config.yaml
n_head: 3
n_kv_head: 3
head_dim: 32
activation: "squared_relu"
norm: "rmsnorm"
norm_place: "pre"
rope_base: 10000.0
rope_fraction: 1.0
qk_norm: true
attn_scale: 0.379
init_std_up: 0.0366
schedule: "wsd"
steps: 4728
Each number is 128 + 24 x the weight over its row's rms, rounded and kept within 0 to 255. Layers, rows and columns count from 0. The size above them is the row's rms in percent of the matrix's.

# layer 6 MLP down (transposed), 768x192, rms 0.0628, rows 99-116, columns 0-191
size [ 93 100  93  91  99 103 103 109  93 101 101 103 106 106  96  98  93  99]
[[134 151 101 119 162  87 117 120 137 110 116 145 155 118 133 103 148 113 145 135 186 148 158  79  80 100 165  96  96 123 102 119 134  99  96 175 139 146 150 143 142 126 114 181 141 147 136 103 155  94 103 120  94 121 102 168 142 127 180 130 137 120 112 131 119  84 153  79 135  94 132  93 139 112 174  91 137  99 140 109 122 162 178  80 130 156 139 116 108 144 148 108 131 128 153 127  92 144 148 183 125 118 110 129 105 120 153 147 125 154 141 132  90 111 155 137 136 155 137 113 150 171 158 134 126 120 147 164 132 108  91 118 140 139 159 144 121 115 125 126 101 139 133 128 126 133 135 129 140 161 160  79 111 106 111 139 160  85 133 110 175 161 120 128 141 136 139 122 146 111 149 141 130 127 129 166  97 107 143 183 154 158 152 154 124 146 128 115 127 137 109  76]
 [110 135 124 128 109  83  99 111 125 128 116 140 118 135 107 139  87 117 116  98 139 172 122 115 120 118 146 153 124 160 145 119 153 104 148  92  70 162 150 128 140  76 119 131 117  95 147 135 135 127 110 154 103 117 138 164  94 109  94 133 101 116 133 186  77 146 102 137 137 128 157 155 122 152 121 138 127 120  95 165 150  88 104 124 105  90 130  90 118 148 147 113 150  70 120 171 165 133 181 122 133 141 174 166 141 132 106 105 104 111 132 151 135 101 133  99 133 194 141 138  48 162 127 103 134 124 102 151 115 155  92 118 122  92 116 172 135 118 139 115 134 118  92 105 136 137 117 129 125 124 108 112 132 149 166 171 141  98 141 149  86 163 139 115  98 127 143 111 134 137 130 130  94 110 129 124 157  88 141 102 132 140 115 140 126  98  96 118 113 143 127 101]
 [ 98 126 119 158 118 113 100 177 135 145  78 133  98  88 119 145 138  85 147 153 123 171 132 168 156 104 139 110 110 126 181 126 148 109 108 137  94 116 136  95 159  99 141 127 136 116  92 176 141 136  97 146 110 124 132 138 125  88 149 128 175 104 103 165 132 112 122  98 167 101 149 129 149 138 169 100 128 124 121  92 121 101 122 122  92 183 114 159 107 104 152 106 151 125 139 129 179 116 136 123 136 121 155 107 121 137 138 119 126 123 115 180 132 113 104 130 149 132 121 133 165 138  79 151 142 103 133 142  90 127 145 124 115 105 103 100 119 130 113  90 158 176 110 111 143 115 130 138 133 128 170 131 111 106 138 172 147 121 101 122 139 178 134 107 112 178 110 128 118 102 157  57 153 165 107 129 106 161 144 158 127 124 126 161 146  97 132  97 135  98 114 120]
 [125 145 146 136 131 108 113 154 135 127 135 148 159 119 115 162  76 144  86 126 125 125 139 143  96 112 152 103 116 145 137  98 116 103 107 144 116 108 123  90 147 141 123 124 124 142 135 131 108 117  86 183  81 162 138 161  85 105 161 116 181 122 155  98 122 107 124  82 147 137 160 114 111 128 180 135 164 159 157 124 159  99 112 142 133 112 148  94 119 152 156 112  83 172 145 166 108 136 153  96 158 142 148 109 109  83 150 143 101 181 100 121 156 122 140 104 156 124 113 133  59 144 154  94 129  97 135 129 135 114  94 106 101 138 119 141 145 128 103 112 126 114  86 138 156 145 120 155 177 142 152 123 107 137 133 139 151 128 134 119 103 106 159 138 155 152 147 161 134  92 159 117  98 157 138 163  99 140 116 132 104 105 140 177 126 138 134 114 120 149 154 168]
 [143  88 128 135  72 119 143 141 106 117 115 171 152 132 156  95 134 151 107 124 144 152  97  88 157  92 150 125 104 119 153 143 109  91  97 121 156 124  78 140  97 112 174 129 123 141 121 163 139 135 132 133 131 155 115 133 131  86 121 112 145 110 137 167 135 142 115 136 173 115  94 119 115 145 179 112 108 148 146 134  95 127 114 153 109 167 120 137 102 182 119 119 132 100 138 148  98 158 126 113 117 119 139 122 109 119 155 146 167 158 129 108 201 135 119 162 138 125 140  82 111 162 111 155 113 135 109 108 157 143 149 149 125 104 122 132  95 186 112 136 167 165 124 109 108 142 147 135 134 117  84 122 137  81 132 106 154 143 143 137  92  78 133 102 106 102  99 110 108 140 128 137 112 177 144  79 155 133 172 163 142 154 105 145 127 134 152 138 110 162 129 113]
 [104 141 149 154 130 183 156 110 111 112 117 125 113 116 167 134 185 138 137 123 120 145 135  59 117 109 134 141 126 128 149 140 141 136 141 137 145 158 128 116 119  63  98 133 121 150 146 114 142 129  73 169 161 149  94 150 157 147 102 134 136  99 107 109 105 111 110 115 115  89 116 139 123 132 121 141 129 125  91 118 145 133 147  95 100 144 138  59 112 131 130 152 156 105 158 115 119 163 106 149  60 131 162 125 180 118 167 150 113 158 130 116 116  77 149 136 107 106  94 109 107 149 147 144 120 120 138 110 151 136  91 105 126 155 127  85 118 110 133 132 138 141 137 139 137 112 181  82 153 145 100 116 124 116 123 123 134 130 112 105  99 167  95  73 135 107 134 143  98 110  88 129 117 119 111 111 127 124 146  93  80 127 123 108 130 174 171 110 114 141 151 140]
 [192 123 127 121 127 101 120 117 184 102 136 103 120 134 152 143 132 100 140 100 137 130 123  88 151 158  93 131 150  91 160 128  69 106 160 123 152 143 114 151 135 100 171 125 166  84 123 135 103 108  71 145 122 159 162 109 140 103 138 151 110 151 136 161 122 119 151 110 106 130 157 132 165 142 128 132 123 117 116 115 148 142 128 144 135 148 138 112 148 149 130 113 132  90 148 149 121  88 107 115 156  80 153 152 119 103 163 106 133 161 144 127  94 127  98 124 126 147 136 107 136 121 149 141 173 140 154 129 140 116 114  76 132 140 155 101 120 130  95 137 155  93 124 155 137 126 159 151 127 147 104 113 128 163 153 121  76 143 114 107 150  98 155  84  96 161 138 112 112  96 104 120 110  73 124 112 153  87 175 142 151  97  90 139 154 178 123 118 123 156 160 133]
 [183 139 163 129 120 184 110 151  87 143 126 122 134 153 135 116 156 122 158 129 178 153 109 154 110 170 122 121  77 102 171 104 131 126 145 146 112 130 129 175 132 121 119 116 137 107 153 135 117 171 147  97 137 146 144 128 100 176 155  86 134 133 145 115 138  92 156 157 115 171 145 136 108 140 140 120 116  98 167 142  89 101 106 100  89 144 131 137 123 139 148  92 106 119 193 114 126 127 152  67 110 141 147 120  55 153 127  93 152 124 147 146 134 150 132 105 126 133 135 110  97 100 126 104 110 133 102 126 120 100 116  55 151 118  90 131 177 125 112 126 122 141 148 126 122 136  89 116 110 119 128 125 100 136 119 125 109 110  97 199 149 119 118 160 119 132 100 120 160 122 124 120 139  70 144 144 107 133 137 135 120 126 137 126 122 140 152 127 140 145 131 138]
 [119 132 113  89 143 138 104 150 163 104 125 161 164 122 167 116 132 161 129 137 139 147 157  98 115 134 107 122 126 119 137 144 127 172 141 162 126 163 123 133 121 137 170 129 119  81 141 103 100  74 174  93 135 129 142 153 159  77 161 133 158  85  96  97 108 128 117 152 167 104 116 133 153 132 126 187 153 141 153 153 122 141 145 118 123 115 109 113  82 161 136 142 135 105 110 145 162  97 133 124 118 148 164 141 112 106 158 145 130 125 141  85 123 134 105 131 139 134 113 102 109 119 115 167 103 101 113 120 160 106 179 144 158 103 126 134  91 130 135  92 102 132 168 119 112 131 139 136  90 102 136  99 163 154 139 126  92 137 159  94 114  85 129 166 101 159 146 138 129 107 139 136 101 153  61 151  96 135 132 147  98 123  92 126 153 158 163 114 119 166 138 128]
 [141  76 113 129 108 122 115 140 116 127 155 109 134 155 123 142 136 117 134 134 114 144 130 128 110 165 135 162 117 107  74 102  91 105  89 111 125 139 143 134 105 125 113 112 106 155 133 120  94 111 117 115  93 138  89 126 108 127 125 150 161 122  96 112 100  91 144 157 130 165 147 201  94 112 115 145  56 142 151 132 135 124  97 150  95 134 116  80 152 111 106 156 195 142 118 134 162 137 139 124 119  85 174 139 117 134 118 154 174 117 136 108 140  85 129 123 157 123 148 153 134  76 133 119 142 166 113 123 144 127 129 129 112 158 151 151 157 153 157 187 175 146 119 115 132 118 163 129 128 149 141  93 150 128 138 152 157 100 142 133 115 124 128 173 129 115 139 135 100 128 180 119 138 166 147 143  94 120 141 180 122 154 120 115 122 152 114  88 104 137 136  99]
 [141 145  92 113 129 140  95  90 160 120 114 130 109 163 159 111  97 123 111 123  95 135 145 165 125 175 117 138 133 102 169  85 112 150 145 126 119 120 152 134 176 100 141 115  89 114 152 147 109 157 134 127  97 124 148 186 137 145 129 125 160 109 135 128 124 154 125 146 139 111 182 136 128 140 136 144 160 147 149 127 134 123  82 125 116 135 122  97 163 112 131 121 149 127 164 158 111 143 137 121  89 104 134 138 122 143 130 133 146 146  97 126 117 108 142 168 137 130 161 149 163 150 170 101 120 122 165 120 115 147 143  97  85  98 119 111 131 133 152  99 121 166  94  87 133 126 133  80 114 124  82  93  81 135  75 105 130 140 114 131 104 123  82 171 100  84 114 117  96 137 120 142 109 146 152 130 141 112 209 132 185 179 114 117 109 141 119 127 111 127 139 125]
 [105 143 177  93  91 129 138 132 115 105 133 102 109 147 142 148 143 169 133 107 139 138 136 152 134 137  87 101 142 124 158 148 122 114 125 148 113 140 144 145 124 144 118 123 121 113 172 124 136 113  94 153 110  99 108 124 150 124  83 123  98 125 149 109 162 113 125 100  85 104 152 139 101 109 122 126 116 156 117 112 105  99 172 115 148 160 158 135 155 108 176 131 145 108 148 142 163 105 155  93 122 162  93 101 115  90 107 118 149  94 155 101 152 108 139 130 153  90 122 106  89 108  97 145 161 134 135 113  99 125 133 114 128 131 141 148 160 108 134 129 140  89  97 128 116 153 101 111 146 107 155 120 171 120 137 142  86 116 111 112  75 112 113 124 171  57 171 131 104 119 149 113 165 148  99 185  79 146 123  97  93 147 106  98  94 103 140 134 164 126 114 157]
 [118 169 168 129 161 102 165 130  99 130 119 153 136 153 140 122 165 168 118 121  82 168 116 141 124 174 103 113  95 164 131 168 106 186 113 122 131 126 156 122 159  98 130 111 136 116 124 178 115 119 150 104 124 133 130 153 152 161 111 136 180  80 112 134 128 157 151  99 156 109 154 107 120 156 125 142 137 185 144 120 101 153  89 123 120  89 137 123 110 111 152 142  89 105 121 152  86 168 122  81 122 138 131  99 113 133 157 132  85 108  68 129  89 133 112 129 109 120 137 111 131 151 125 124 135 131 126  70 152  95 129 105 129 123 118 102 137 122 139 160  96 106  79 122 136 137 168 117 144 126  95 112 105 124 163 134 106 124 127 128 117 112  99 108 104 133  96 112 142 137 106 127 139 145 127 149 126  88 134 107  99 139 182 151 145 107 100 124  85 146 126  99]
 [118 118 152 123 133 129  85 128 157 138 164 101  84  95 114 167 163 150 123 112  98 136 109  92 116 137 145 127  95 142 122 160 103 113 156 136 111 119 132 158 137 147 117 140 152 134 100 122 105 126 127 103 119 120 149 110 102 152 168 142 107 114 128 144 115 100 127 144 125 156 118 126 134 142 103 124 121  89 115 144 105 190 121 130 147 130 108 116  93 191 104 153 128 106 112 154 111 154 126 128 133 127 201 122  91 105 165 135 144 126 134 126 137 113 107  98 138 164  98 114 115  88 117 163 124 116 143 157 148 122 131  70 120 167 105 108 142 125 145 161 108 117 172 137 171 161 107  84 109 124 117 140 142  75 113 132 163 161 135 111 134 113 133 103 121 146 173  74  75 169 143 155  93 149 123 117 143 115 109  82 143 131 119 162  97  90 119 160 103 154 116 140]
 [141 122 106 137 140 111 129 172 129 104 143 109 145 125 172 148 126 106 146 169 123 137 145 136 124 148 115 134 120 141 100  86 103  60 102 135 131 109 142 131 169 110 155 114 119 105 131 148 158 123 124  76 106 159 132 139 158 112 160 138  93 113 173  96 122 142  99 126 173 134 183 165 139 126 110 132  97 138 157  93 120  96 141 128 144 157 106 101 164 178 152 117 101 110 127 130 125 143 142 134 160 135 149 151 131 108 125  97 119 115 163 147 134 142  93 134 109 138 120 131 141 155 103 161 123 155 133 151 193 132 127 140 141  82  88 139 170 166 122 132 133 164  86  78 152 141 154  90 138 155 108 127 158 117 152 154 162 124 123 134 110 109 161 152 115 174 182 133 142 152 120 141 107 102 118 123  94 136 162 154 102 130 150 147  87 125 132 162 139 144 146 130]
 [116 117 156 111 116 128 124 108 117 138 112  91 128 149 107 116 117 127 112 130 105 145 117 144 149  86 116 116 135 107 156 128 165 137  93 120  99 116 103 122 182 104 132 153 104 164 173 164  92 164 132 167  86 139 132 177 134 133 119 163 127 120 119  97 140 122 142 130 148 106 116 155 122 132 117 124 181 127 120 195 125 102 186 122  95 141 103 122 134 126 107 114 149 154  90 177 128 120 102 121 150 138 126  84 114 113 133 163 140 123 130 190 112 111 168 135 136 153  95 132 113 149  93 108  79 160 119  84 140 129  94 167 127 132  85 178 148 140  97 102 125 142  90 143 130 138 126 146  82 136  89 106 119  90 122 116 116 172 108 118 120 127 131 118 147 137 123 176 123 132 138 158 129 108 109 110 165 109 191 119 144 113 137 140 120 146 114  93 141 119 115 121]
 [165 130 114 138 169 100 115 130 143 128 147  96 141 130 128 129 133 102 111  94 170 134 105 130 133 138 119 179 124 107 184 122  96 140 122 119 140 128  81 137 179  95 178 115 108 115 158 151 146 102 113 182 122 121 126 147 120 124 100 133  92 149 145  83 116  96 107 123 164  79 123 147  96 124 164 130 166 132 128 143 146 158 136  97 163 139  91 103 108 100 119  96 148 109 112 104 115 111 135 138 130 119 117 137 125 161 162 141 135 152 111 124  95 100 153 100 102 128 118 134 140 130 102 156 143  87 127 167 102  78 132 149  95 135 138 105 143 137 123  74  75 146 111 135 128 123 128 130 139 117 115 107 116 126 121 141 133 133 189 128 112 100 151  86 157 143 109 102 171 115 141 114 116 136 131 166  46  73 117 127  97 129 120 142 126 146 116 123 103 146 123 121]
 [153 146 128 141 115 128 127 151 141 109  96 113 152 130 142  95 135 181 156 114 144 114 140 132 122 181 101 152  81 142 141 137  84 152 156 119 117 149 127 141 150 125 132 174 125 144 148 113 110 134 112 138 160 112 129 133  81  85 114 175  98 117 108 110 160 130 159 104 116 181 137 111 166 154 190 116 119 187 119 121  99  89 164 104 132 138 135 119 112 154 148 101 116  88 113 148 161 114 131 102 140 122 138 139 115 105 117 152 174 109 136 137 151 114 133  91 149 130 117  86 132 111 141 134 139 149  92 116 111 144 133  99 113 138 159 151 131 180 119 116 134  99 132 174 107 127 140 119 172 126  91 115 113 136  61 107 136 114  82 108 103 103 120 101 145 121 132 180 101 145 110  78 158 102 129 130 155 119 150 111 106 121 108 132  93 139 117 105  96 112 135 111]]
# layer 6 MLP up, 768x192, rms 0.172, rows 100-117, columns 0-191
size [ 99  96  95  96 103 109 109  97  99 102 105 100 107 101  99 109 103 107]
[[119  99 143 147 141 115  78 166 149 136 106  97 139 107 138 103 102 163 138 117  73 136 123  67 129 131 153 137 109 141 134 119 112 120 194 112 105 153 136 147 128  97 149 126 134  96 102 111 123  95 110 115 121 137 108 141 148 122 126  97 146 142 110 113  83 100 131 136 128 148 125 156 135 128 113 128 103 134 101 183 135 115 125 123 112 132 155 119  95 139 135 136 128 117 118 127 188 130 130  81 127 155 124 108 107 140 138 134  88 144 165 135 137 162 133 120 119 154  84 105 146 123 152 104 164 117 135 151 137 129 111 118 150 124 147 146 111 116 147 153 102 120 122 154 158 135 160 190 146  99 130 175 149 141 155 149 116  96 117 156 146 161 154 151 121 124 151 168 104 162 187 156 102 101 117 141  91 136 100  84 160  89 133 160  72 124 105 114 140  67 145 146]
 [107 162 108 107 101 122 135 133 138 108 143 160 132 112 163  79 158 144 140 119  60 107 106 144 149 155 124 120 119  94 134 119 128 163 117 117 149 163 123 155 143 118 101 109 157 183 151  93  87  99 113 152 112 105 110 136 123  91 118 143 137 104 160 115  73 152 164  97  81 104 147 144 104  87 104 119 131 116 151  88 145 106 157 105  84 118 117 178 105 136 119 153 139 136 128 114 136 130  92 139 122 144 135 155 158 112 166 150  76 107 132 102 105 151 157 124 132 107 118 141  91 173 132 100 163 142 145 168 121 141 144 145 143 109 144 102  99 142 185 108 129 125 134 114 142 144 112 123 106 152 126  99 108 130 148 153 142 123 102 116 141 133 151 129 167 131  96 140 146 153 137 131 161 164  81  80 144 158 130 147 132 165 124 107 123 141 144 106 115 146 141  87]
 [160 157 143 141 128  94 140 129 136 162 121  91 136  93 151 111 130 165 114 103  96 132 129  89 106 124 133  98 100 113 164 125  91  89 115 147 109 144 154 141 169 124 102 116 120 112 140 128 161 125 134 140 100 160 106 138 150 157 120 124 151 154 178 121 132 127 123 139 143 152 114 142 123 137 104 107 148 138 132 138 136  96 141 130 118 117 128 148 114 167 141 114 105 157 106 153 132 139 116 102 104  94 162 117 147  93 166 148 139 120 122  94 145 132 106 133 151 158 129 143 149 119 152 109 101 130 178 156 122 159  94 172  83 116 103 128 102 134 151 146 120 122  94 121 157  97 107 145 139 147 118 140 120 125 202 156 140 120 145 122 193 132 183 109  85 127 132 168 139 126 155 154  84 136 139 135 169 111  90 117  56  72 173 134 141 122 145 137 104 101 104 129]
 [145 132 197 135 109 122  98 133 140 123 115 109 152 149 152  86 127 109 121 177 132 115 117 100 151 121  83  97 142 115 159 154 155  95 131 115 125 145  98 156 122 121 123 151 129 111 109 131 149 104 120 119  96 195 116  68 106 139 117 129 117 152 139 151 157 101 127 120  99 122 139 141 123  91 145 122 130 113 127 146  94 134 142 153 152 130 133 122 124 101 117 149 145 164  88 111  96 156  75 130  95 143 143 116 106 123 128 112 159 133 130 144 152 185 105 135 124 130 130 104 130 125 104 134 143 108 124 156 152 120 152 142  77 127  82 130  75 118  91 147 139  52 153 138 112  92 132 115 134 117 127 135 147 131 134 151 116 150 126 173 110 118 155 139  99 117 108 157 140 126  94 178  84 109  96  86 105 139 129 117 158 186 141 112 148 100 139 154 124 170 144 113]
 [131 137 111 102 166 136 104 109  92 141 115 119 157 130 110  91  95 103 131 132 109 156 113 112  58  96 164 151 134  86 155 111 142 142 147 151 151 136 129 127 142 124 111 125  68 107 129  85 130 158 144 148 101  87 123 147  83 133 143 127 108  96  91 144 132 109 146 149 101 155 156  84 115 158 129 117 189 101 113 107 112 138 112 110 159 118 158 155 136 132  78 140 129 146 155 111 117 135 122 118 125 142 112 153 145 138 133 135 127 124 134  95 105 141 116 164 114 119 142 142 102 109 102 127  59 139 128 128 121 159 188 157 114 166 132 142 139 190  91 122 104 128 103 135  99 119 159 136 174 144 134 124 159 131 136 101 118 111 150 117 117 161 120 133 137 148  94  99 105 104 130 145  61 120 122 152  96 117 153 139 128 128 122 155 135 143 155  91 134 169  98 130]
 [116 143  80 126 147 102  55 120 100 148 116  98 145 142 135  93  85 140 135 143 125 128 136  99 126 100 158 142  97 143 130 130 142 154 139  79 136 127 104 147 118  77 119 128 135 109 112 147 154 169 144 146 119 107 133 167 109 108  76 134 126 137 130 152 126 148 159  90 132 133 145  48 114 133 110  88 134 129 120 143 112 139 132 113 107 146 126 131  96 124 103 175 160  91 106 161 129 170 136 155 123 104  99 145 114 132 166 111  99 182 116 122 145 102 107 144 138 149 166 102 141  95 110 151 113 127 117 126 165 153 138 148 133 158 141 147 121 139 149 132 151 116  66  85 130 148 153 114 120 121 136 169 115 101 153 126  85  97 124  85 120 136 103 134 146 104 145 124 135 119 150 144 164 154 151 164  94 155 146 133 132  99 109 168 133 129 149 123 175 111 102 131]
 [108 131 108 104 108 117  96 133 122 123 124  99  93 158 108 113 151 102 138 102 109  89 159 123 143 148 142 128 135  78 116  88 105 117 107 187 137 128 133 134  80  68  93 139 151 107 153 130  87 125 121  86 155 144 130 119 101 108  96 126 126 123 102 157 139 170  93 136 143 107  98  78 118 117 147 151 127 133 118 138 116 157 117 143 138 140 139 163 174 166 111 132 135 100 120  87 106 117 123 128 167 156 149 128 129 105 135 106 159 163 128 127  94  75 131 132 135 128 144 133 158 113 111 136 139 100 173 127 109 126  91 141 142 116 172 130 109 125 117 113 135 123 132 119 131  93  98 127 112 158 121 147 104 140 135  84  99 183 112 124 100 195 104  88 112 172 110 165 134 120 117  96 143 103 133 123 147 100 111 134 121 125 155 140 131 129 109 186 117 108 179 111]
 [107 163 100 122 129  55 125 113 147 107  85 136 111 132 134  99  85 143 161  98 129 111 140 132 139 103 135 120 129 122  93 117 125 135  82 115 117 109 123 178 110 127 173  98 192 143 163 130 100 119 102 116 100 176 153  87 137 105 116 123 151 134 116  74 130 107 132 102 110 138 141 159 114 134 134 132  91 173 123  71 139 134 132 125 127 116 133 145 139 148 116 120 136 111 149 136 130 133 133  90 129 120 110 144 151 151 114 124 156 147 149 104 183 118 133 153  70 176 111 165 150  99 155 124  80 124 115 113 166 156 143 165 128  87 134 130 111 146 155 151 108 119 132 135 114 116 149 123 167 149 143 169  92 141 126 143 154 157 154 110 149 133 137 160 169 141 150 108 118 127 128 125 107 153 106 112 112 108 119 165 156 106 151  78 117  79 124 121 150 132 134 143]
 [112 157 146 128 115  85  98 108 125 142 150 137 117 164 118 112 124 129 134  66 108 122 112 129 148 206 127 120 168 142 133 140 131 162 119 109 138 145 177 157 153 143 104 112 152 134 143 125 114 148 128 135 113  97  84 139  55 132 106  90 125 134 190 156 146 122  97 123 145 157 109 138 131 101 148  90 147 105 164 139 112 118 150 130 123 122  87 123 138 125 138 136 146 149  91 141  96 129 126 119 194 157 113 167 116 127 147 179 134  84 116 169 121 135 144 103 139 188 114 156 118 132 148 174  95 100 166 112 139 124 143 129  89 183 114 144 138 123 116 114 141  88 130 119 114 130 138 119 120 130 108 116 137 131 169 106 141 120 144  93 122  85 140 117 156 111 151 122 151 141 108 142 179 149 142 134 103 119 152 139 121 111 126 118 176 156 147 122 119 138 131 145]
 [110  75 125 139 136 124 134 150 131 118 120 133 132  63  87  90 110 133 124  76 134 144 167 175 119 112 126  59 132 157 157  97 121 146 122 160 108 171 129 111 131 145 121 132 125 119 143 121 119 166 138 122 122 147 166 127 156 124 114 121 137 149 155 101 157 195  82 148 140 122 146  89 131 147 139 133 167 125 133  94 110 113 106 121 120  58 159 158 130 135 143 110 167  90 110 149 150 142 124 110 141 165 118 131 124 125 146 118 138 166 145 123 168 103 173 144 118 114 100 125 107 107 141 126 127 105 154  92 131 156 132 103 191 115 136  92 143 127 118 124 119 112 110 100 120 147 151 121  98 118 120 109 123 113 131 126 137 162 114 115 120 105 186 173 124 148 155 135 121  89  95 121 117 158 107 114 180 130 106  87 139 140 153 115 125 154  99 149 123 121 141 159]
 [153 145 136 149 143  70 175 118 137 132  83 113 127 127 109 118 151 154 147 102 154  92 120 141 121 137 132 128 122 127 123  65  95 148 132 109  73 128 144 144 111 130 126 147 112 152 116 107 145 153  86 163 128  97 126 110 137 136  85 129 127 140 128 150 152 139  77 121 141 122 135 108 138 164 122  22 121 136 115 122 131 129 127 153  81 129 121  83 161 133 121 143 158 112 178 130 156 139 122 100 124 162 126 140  60 119 136 109 134 109 125 131 121 120 105 176  78 107 133 102 104  87  87 145 140 144 158 160 169 168 132 151 127 105 145 121 137 133  97 119 172 143 121  98 115 112 131 127 139 134 130 100 110 117  97 163 152 106 116 111 145 109 115 143 114 125 155 184 135 138 128 120  96 125 141 123 148 123 107 109 123 131 121 105  75 111 111 156 153 116 137 135]
 [ 98 130 135 144 160  95 157 130 118  97 137 113 122 126 134 128 141 152 193 110 106 164  95 120 102 125 123  92 129 172 178 136 126 152 114 175 133 135 143 134 124 116 140 108 108 112 124 116 131 137 143 148  85 107 127 149 159 168  87 110 142 131 137  97 115 172 146 111 122 123 136  75 130 108 152 148 125 136 167 112 149  95 132 119 126 121 153 139  97 130 140 107 117 146 173 112 101 185  83 138 119 118  91  96 145 150 116  92  90 143 120 136 126 136 125 144 134 161 160 144 181 100 102 130 144 103 138  76 157 127  97 103 108 156 175 122 114  97 140 142 126 148 134 138  98 165 169 100 125 114 132 201 151 122 159 143  74 119 121  90 117 154 123 169 123 134 107 110 131 126 114 101 128 122 143 160  88 138 132  84 102 161 129 122 136 118 114 131 111  92 123 128]
 [166 169 148 150 115 167 134 135 131 153 146  95 134 141 132 124 144 118 128 150 132  91 103 123 126  97 107 113 155 132 159  95  91  89 107 120 115 151 123 134  71 141 111 128 142 140 124 146 153 141  95 123 110 118 105  75 127 122 144 130 133 123 152 144 125 178 140 159  94  96 139  91 127 107 119 112  92 123  94 174 129 108 194 141 131  83 148 102 112 150  97  92 130 159 159  93 112 150 117 146  85 113 139 118 121 132 113 144 126 105  90  95 112 140 106  80 126 176 123 130 158 107 122 132 121  98 162 120 141  99 137 126 111 154 119 120 156 120 173 144 139 137 113 131  99 100 102 103  96 159 135 158 121  77 140 117 128 160 118 114  79  90 130  93 122 140 128 134 137 140 112 141 127 109 165 102 144 120 111 120 143 152 135  69 124  76  92 142 154 141 115  82]
 [113 137 126 131 150 142 170 151 126 127 182 119 165 146 166 119 117 119 160 110 110 132 163 126 115 162  82 157  89 152 126 137 134 105 102 123 107 138 129 103  91 116 139 144 154 134 155 116 184 148 153 121  90  96 125 111 125 101 127 139 116 157 166 104 137 112 103 110 139 159 113 155 144 127  71 122 179 108 146 157 118 148 151  94  75 116 104 100  94 125  99 111 142 134 125  91 103 138 135 134 129 145 162 137 136 116  93 119 111 133 137 170 136 146 166  89 148 110 131 133 153 120 139 130 145 160 168 146 145 138 124 150 139 139 146  89 115 119 118  93 149 104 100 140 126  96 111 164 170 106 149 117 184 123 131  92 166 116 142  99  95 115 161 119 109 107 147 159  93 122 151 130 144  69  86 104 126 118 114 156 124 150 108 113 137 103 162 122 120  93 157  90]
 [118 151 147  94 128 147 139 150 125 164 104 171 128  92 148 161 128 118 138 125 149 140 133 123 162 200 151 150 111 126 121 134 115 105  92 132 142  93 104 143 152 133 119 114 138 128  93 121 153 121 184 122 138 158 122 150  99 177 153  75 163 140 141 164 152 131 142 113 145 142 117 104 127 115 119 136 112  82  59 119 176  66  81 137 135 144 136 144 122  92 165 123  89 158 108 122  80 150 115 143 144 128 128 125 144 158 127 126 119 114 126 144 167 157 108 133 145 132 137  89 121 142 114 123  93 100 118 138  98 166 132 132 159 117 154 128  87 150 152 128 113 133 120  88 116 115 135 122 159 117 126 104 126 112 134 109 134 136 135  94 144 177  80 138 119 123 164 134 165 116 123 124 172 145 134 151 149 124 101 133 157  95 130 138 137  62 148 131 123 113  94 161]
 [114 161 156 127 147 100 108 112 129 151  99 110 134 137 124 112 145 106 118 123 109 147 116 161 112 156 131 143 104  78 173 115 136 139 130 133 114 108 150  93 125  81 185 141  84 122 174 113 110 137 146 151 138 156 124 134 131 148 161 118 134 165 143 118  94 202 150 122 147 123 121  93  94 139 106 157 128 113 135 133 203 112 136 149 156 147 120 129 135 133 123 149 147 134 117  95  97 121 123  72 139 126 137 133 138 131 129  89 122 164  79 115  92 108 121  88 102 133 167 153 138 104 121 152 129 143 188 161 152 130 157 188 129 138 161 142 108 106 150  93 146 137 108 106 138 137 132 143 147 173 136 153 134 144 126 162 146 142 160 102 116 134 158 133 128  79 134 113 133 119  98 144 169 138 115 122 129  72 129 121 102 123  77 151 103 124 146 123 120 142 110 102]
 [130 115 181 111  79 117 132 169 110 165 148 198 152  97 118 127 106  87 116 166 156 140 131 124 142 136  95 143 160 138 157 104 128 166 142 138 156 138 115 115 107 150 120 134 136 129 159  47 135 151 142 136 147 154 147 124 122 120 135 102 135 132 173 155 145 151 142 125 125 128  99 118 114 126  77 153 154 119  91  97 161 123 115 135 115  88 127 142 139 128 105  85  91 135  98 111 144 153 119  92 113  99 108 131 157 133 139 132 125 169 133 181  77 104  99 130 162 144 113 167 139 105 137 129 160 158 100 111 170 174 115 119 117 136 118 129 137 163  98 126 128 127 107 190 120 148 128 104 145 101 192 105 114 157 116  91 148 136 140 182 129 110 111  82 127 126  99 125 130 158 145 144 128 130 136 137 131 132 122 135 139 131 102 118 125 134 128 136  91 118 127 124]
 [181 150 128 164 106  93 139  97 166 144 141 120 139 139 160 148 168 114 165 161 106  80 128 163 148 145  86 125 104 144 113 115 105 124 166 136 137 175 106 133 158 137  97 117 149 147  97 131 105 139 134 146 113 122 151 167 127 146 128 136 144 118 123 166  94  91 114 151 138 141 149  70 115 148 102 155 141 131 190 128 143  78 145 128 107 125 148 147 114 125 137 135 119 117 150  87 171 120 132 133 109 124  54 139 147 152 150 135 147 134 131 130  88 139  86 134 122 133 130 113 151 116 105 121 136 110 171 113 112 134 142 157 122 133 175 141 107 122 145 113 131 117  90 187 116  92 126 101 130 123 112 117 139 139 137 141 153 118 112 157 135 142 114 179 132 126 112 141 134 147 119  98 126 164  99 183 116 112 167 114 131 132 109 103 182 119  69 112 117 125 146  98]]